config.toml
n_layer = 13
d_model = 128
n_head = 2
n_kv_head = 2
head_dim = 64
d_mlp = 512
vocab_size = 4993
activation = "tanh_gelu"
norm = "layernorm"
norm_place = "pre"
norm_eps = 1e-05
positions = "rope"
rope_base = 500000.0
rope_fraction = 0.5
qk_norm = false
attn_scale = 0.125
bias = "none"
tie_embeddings = false
parallel_block = true
init = "trunc"
init_std_qkv = 0.0617
init_std_o = 0.0121
init_std_up = 0.0617
init_std_down = 0.0121
optimizer = "soap_variant"
lr = 0.00838
beta1 = 0.95
beta2 = 0.98
weight_decay = 0.069
lr_head = 0.0139
grad_clip = 1.0
warmup_steps = 200
schedule = "cos"
final_lr_fraction = 0.0
batch_tokens = 65536
seq_len = 256
doc_mask = true
train_tokens = 227000000
steps = 3464
dataset = "wikipedia_en"
Each number is 128 + 24 x the weight over the matrix's rms, rounded and kept within 0 to 255. Layers, rows and columns count from 0.

# layer 9 attention query, 128x128, rms 0.157, rows 11-16, columns 0-127
[[152 124 120 135 126 123 149 139 108 109 104 150 206 124 121  88 181 142 126 115 138 139  99 106 101 100 147 177  98 149  93 126 110 132 114 144 109 144 152 133 136 183 122 150 119 163 149 122 111 146 111 157 152 105 118  95 135 167  98 122 109 114 140 127  99 112 141 126 148 151 167 109 132  99 157 129  96 144  93 137 137 139 140 112 142 131 143 104 161 109 116  91 122 105  84 114 152 123 151 115  82  94 132 129 135 103 146 138 118 114 121 157 144 144 132  86 132 126 114 157 122 141 150 125 174  85 155 128]
 [ 88 162  91 139 101  69 166 118  94 159 126 105 143 159 109 131 103  91 119  82  85 152 130 110 134 137  95 103 144 102 118  86 122 126 124 138  74  85 134  86 129 113 148 178 130 127  95 115  54 112  89 128 104 128 100 110 145  76 144 105 146  96 168 143 112 113 123  86 101 135 107 109 108 146 156 133 186 137 146  95 152 152 113 163 115 155 118 116 122 117 128 178 113 134 150 110 123 126  74 143 141 101 131 112 113  94 163 130 149  85 151 119 134 116  99 125 144  79 107 124 115 143 131 151 106  96 134 147]
 [113 110 175 142 142 107 122 104 111 101 139 142 132 114 143 135 102 170 154 143 108 124 168 113 139  95 170 105 168 120 135 143 144 119 133 112 155 158 127 123 117 144 129 118 120 130 136 154 127  88 140 104 112 149 119 180 131 108 149  92 126 142  76 126 150 143 126 172 111 115  64 179  88 111 152 140 107 102 111 165  69 122 140  98 140 124 136 131 133 122 166 135 205 169 147 153  89 104 121 159 182 101 134 103 148 154  57 145  77 149 139 128  67  96 134 149 115 127 185 124 144 125 122 135 122 117  63 134]
 [134 159 129 111 144 151  97 134 100  84 106 160 129  97 129 128 117 181 178 105 134 104 133 140 203 150 154 117 116 123 145 143 118  75  96 144 152 136 171 156  91 108 154 118 146 170  57 127 138 122 128  90 147 134 129 119 127 123 159 120 140 137 183 156 140 117 175  96 115 151 182 171 126 104 140 108 152 111  97 134  98 121 134 150 108 112 110 197 128 102  90 106 129 152 174 174 115 142 189 107 154 153 119 145 135 143 165 115 161 163 124 126 127 131 125  86 155 122 116 138 120 161 141 141 164 119 137 119]
 [108 114  82 120 128 124 173 121 105 134 132 108 110 142 116 120 112  86  96 145 125 134 130 140 105  96 135 111 105 137  70 151 130 139 163  90 141 153 151 146 106 122  83  99 129 121 137 113  98 150 117 130 126 137 100 129  87  91 127  62  65 137 104  88 171 225 121  66 126 146 124 133 128 104 175 103 139 161 113 124 113 134 113 145 124 120 104 115 173 156 120 136 152 108  82 105 137 105 105 173 119 151 111 100 109  94 126 130 112  98 131 149 129 142 147 129 145 138 118 105 123 159 105 124  79 111  96 155]
 [131 187  99 130 102  68 102  70 163 140 133 137 118 115 131  96 129 134  90  95 100 149 198 164 117 151 142 135 145 139 108 144 140 138 116  71 125 172 129 145 142 166 148 167 123 157 145 103  79 158 112 153 120 140 104 159 139 130 108 163 156 108 132 135 143 122 105 116 126 180 121  92  82 150 100 136 134 105 147  91 109 164 149 104  98 126 104 134 133 123 130 117 108 144 127  97  98 125 105 132 110 133 130 101 147 118 123 131 172 127 135  87  79 165 167 166 181 125 154 148 128 117  79 153 145 161 138 115]]
# layer 9 attention key, 128x128, rms 0.164, rows 11-15, columns 0-127
[[114 147 122 143 164 124 112 126 127 126  98 147 144 134 126 158 115 145 126 136 120 143 137 120 112 131 115  92 119 148 166 105 149 111 105 118 149 102 144  67 164  74 104 106  76  84 132 160 103  76 121 101  95 130 130 159 134 100  79 115 156 126 131 131 101 131 130  96 126 122 153 166 115 151 131 135 122  75 152 137 145 118 143 105 126 124 133 145 149 100 124 114 123 146 127 107 121 144 123  99 122 149 143 142  96 171 120 122 171 109 120 200 112 131  86 124 148 120 103 108 135 135 104 121 127 141 139 157]
 [130 122 115  91  65 124 121 117 122 127 125 102 166 114 128 124 135 144 141 106 157  97 107  99  91 165 101  80  79 159 123  57  94 116 141  60 104  99 129 136 145 120 115 177  83 149 172  92 139 104 113 112 134 109 102 111 186 124 119 147 105 129 151 101 141 123 164  73 122  91 179 100  92 137 154  47 154 133 154 127 105 144 149 180  97 158 148 140 141 133 120 152 108 152 119 122 163 141 138 105 172 109 104 101  95 181  99 134 202  87 125 140 124 135 133 122 116 133 171 125 152 167 101 175  72 132 150 117]
 [103 170 105 181 101 103 109 132 118 166 128 117 114 198 118 148 136 120 152 117 142 118 110 174 149 120 120 112 119 140 125 125 173 126 131  86 111 116 144 137 148 143 132 110 110 113  85 161 178 129 126 134 141 137 120 153 151 154 121  96 174  93 183  93 156  90 118 106 125 151 121 134 103 133 206  76 137 138 111 120 109 155 142 120 153 103 133 148  97  86 137 115 136 140 144 118 145 105  79 135 104 123 104 111 129 176 151 124 150 133 158 130 123 126 119 119 132  75 140 121 147 122 106 169  98 116 112 145]
 [119 156 159 150 105 138 116  81  95  70 131 110  96 101 112 121 145 153 143 106 105 142  77 118 142 128  75 138 163 108 143 102 135 147  86 107 108 147 144 125 115 180 198 142 129 138 139 154 104 118 115 126 130 170 140 125 140 143 186 162 142 120 113 163  87  80  90 162 128 134  99 155 132 117  92 162 144 100 159 169 118 139 141 101 159 166 120 109 100  87 131 122 133  74 173  78  68 161 122 108 154 163 105 152 139 173 103 129 143 124 137 152 177  69  99 138 132 139  59 154  76 161  80 108 144 116 139  87]
 [115 119 132 141 158 132 155 114 126  98 120 102  89 116 118 144 139 119 155 117 140 118 111  96 152  87  93 170 120  98 107 136 113 155 172 102 184 140 137 145 137 114 107 124 117 114 105 172 141  95 103 146 162 140 128 121 132  79 126 119 110 116 112 184 127 104 138  82 138 101 134 155 121  94 168 170 168 124 109  92 144  65 117 120  86 164 104 141  91 126 143 135 136 129 174 139 118 116 143 142 128 138 161 154 123 131 150 115 145 127 105 130 158 105 157 127 123 135 107  85 142 123 121 145 105  91 117 142]]